Weights of a small transformer language model: 82M tokens.
Each number is 128 + 24 x the weight over its row's rms, rounded and kept within 0 to 255. Layers, rows and columns count from 0. Numbers have three digits each. The size before them is the row's rms in percent of the matrix's.

# q: layer 9 attention query, 128x96, rms 0.195, rows 0-25, columns 0-47
# k: layer 9 attention key, 128x96, rms 0.2, rows 0-25, columns 0-47
q0 089:143101108079114123136123136110111098083143127142107100133120141087116147152145145102134115142099117155101139198154161164172129130093135147134133
k0 070:089099094144119112146059121125135139104123094114098133154132151155095128117095141189170103120110140113134088135112152122115097123151118120115148
q1 090:128082131097123137154141123170139099115132117127111073139164131133124113100116127117118097142104127158037161166150106121123103139111110162106092
k1 075:114140079159094138157136142153141124100167129165142098139173164165179155088106106135128132110143131108115131118132138148135132148130118128135110
q2 093:128162141123141119143125181141121105133122150136128103115176098142161139136148178129172147144137114122100132078129095091148100149119150097099123
k2 089:111126164131114086098163108143150116165137140108146147129123123144127171132140153133127106098151161100118104127134174096147166082138114131141163
q3 093:104126124121101125116129123124172117094150136098126122123139078124157147090162101128133153148090095115105151110101110109118133106132133138117179
k3 087:132166113116094127116130148101130109110176138109121074138125125105149140064135103118104124129131129116107146127114127133097167139129094145135135
q4 099:175158115135159120148134150122122098075126118140136105122116084147146130077112095148087104100074096086136153098111137091144162118122101138108130
k4 106:131151152141131120135118163119114144045148145084097092134130098106138077105100141102156163129117140125130081138121133121139155131112096131175146
q5 126:125181137170157129097146128095095134133141181116116125129145120164113105113160085132103163144159095125099092102106129108138121121110119137144155
k5 101:176159140155120138117091113093166110112113167081114149130116158116142106121123114100076103158146096068083122157147157132127127103150115110124145
q6 094:117050137112137136146125125134112106135102141150134117108166166127110147131104094105170132141097149143133121151108114156145098101084115138123093
k6 112:128108141120133131102152100145130117089079107157131105117150178122114112156093122107132127115107123149159106103146135147136116147110131161121092
q7 099:150105139126112132167151112123157154169115137146128157105112100113089128129093137138178115154117160107111122116157142114156118150097118121138068
k7 109:142184147162082162128132113136124144067158135096100119125154121129146120123125110125093108126133135088082130120119095123136108152140092177088137
q8 090:159121127126168134118111126112134107140077132118117156160086120155080112151126145121128107153154146135097088071131172126100148125115159122078161
k8 092:144126123118133114142135128135114129142091144124123153125144108125118119139130105125126160104143147101126164118117164088110140142096125132145112
q9 085:142138139163161093112148095127072138136131097148142152084085105122115125124116131184160109136161126141155142136123127131138109059098150139167145
k9 100:106170125114138113166139109140126147109091089134096137157118137142091136153113179093138137124097154145140112136146137141117139106094134120171138
q10 096:098145100116154116119139112129155166147167128111105139182140118120139129121141162143175137132110160136121179151122107125118107148111105139130107
k10 115:113178145127087164113130079122156110141154117119170118155122112113142144153134180129141126124142142146091157136158080165147128156082140135128130
q11 102:110105144115155079170126113126142152099123150116140125138103106097131146184113138134141115113126126138117111150131092130151061141089146113168148
k11 096:109131130133105107116122113099176101114097107146101136124085101103124144164148125095141160098132145141149103171171117183101125128060114157162135
q12 096:138148086083126137131118143120152122125119145172139086113130119076141172075134109103158104132098117152103118114123112153134146149122134118136166
k12 111:113117152121106135159137126130158094135147164117133133124108122121136106176118107120146100119137108128151123137139065129134162078133119170112148
q13 087:120106145121167116147166129140110145086116125143148124102100108122133116099130123124130094115143132119161131137166140140144073074106113134127091
k13 088:112111144148145108115135102148075151156136073147172138106076158157127139138111123171126116129095137102113146129129139084130142108109160141110106
q14 091:103089111128142123181172172086112113091087135102136145141146119134129169075111125152135092129092131129123160156107139118141092114089122099097083
k14 086:077128136141108100157165138077068135150113135163118077123111122104158110169111114148125104104122120111114111180124147131124122131131137168117138
q15 095:089094090177072152152146156109109130143164101093137117109137178129115142069103095132160124128114098113142097123141132092117137114115117095118092
k15 091:099118146134126116099123167078115154096154124133071100093125119167122124121128081119104137090143069125147169122144135115131143155114101155122139
q16 089:146136132148137125090144142138105133106092123096154111153125095082106164145136125104132155142112110148098093121170118145138106147133092135074146
k16 106:121114151116189152139120136119117137160078113106122092121144111132100211175138140134175107102102137127153104112128165132121127142118111137088126
q17 103:157134146112115132159106148130149149130124173113125089118129129137161119128160060146121162108122105187114088120122152133117151148142113110102138
k17 102:150163146101119109123113110102132144127116165097118153095136128122137142102163107132098113118135126106125175154097171123143145193148119079094121
q18 095:180121114129134119122078161139115119142162153139142135139146153137147114093112185121103139134124096115129150142100146124141122133175129156108118
k18 094:138115119151135175127094166166123089140148103115159123096155143128113109045135143117115142151140122093113123151087172134150122126168109145111180
q19 100:089125100091133126124156094132103133125105126115085159142102135116120156149164138117139141125154157137096110157125106129085167117110114136112135
k19 116:075138129130120152093104113126165114139111129107139139128076085135080108178108139148140108160136161118098134107093131101119114109150132144160110
q20 101:093105136115155138147147126172143151136188137160143142097095168135124129118138188115114142111141142114150119110113130140105107137145142133156126
k20 100:118081127150156139111132092174085152098144140165098143118091138135118133087140143134136175141132115170154143143150131134097142127162112140136116
q21 097:157143119156106121150110129128147109105129122095156126113148131196122136150134125149111104110160153119165127121091124139122127160120121179143149
k21 091:146167137109114136152139148152185117150143139072134111141118088133121170120109145147115109138114132145152136115112175109134165139097114158115150
q22 092:140125129137166097118119145096137136128173145082124109149136174115186124080172141142124092077133122145138156127149146138103120128119096097118110
k22 101:100142133136135154121157134142137147098129124128161093087111128096121167092171141085179136142101146126149122098088134108116175082154097141113142
q23 091:164143165095137154155124136137117159121130135121123111068109158121135122071145136085155120111105106101122172114134132159123140153180118152132120
k23 081:130092148188142149134128107164119135143141136109166128119121191082121153099117125097098138153161151141165093147112152146150129177144174111155151
q24 107:112088152118140126131148138145117139118170120176151150140094125142100170120129167124098154126111173105166084110176118131175130106171119157136104
k24 113:146119142105119166107114132199110133140171109155138111117158172154129186122078141160166157144080115136144130129095101145124094152136129120153099
q25 097:149173120154166161124125130134115139130140133120126126155072110089129163165126134122132153112116103135077113157144099125110073111111136155162107
k25 106:128105084136127082137117164104113128122120109178158165101179109118082116143144151123119118137100178136142127142140139155110141070125165134113120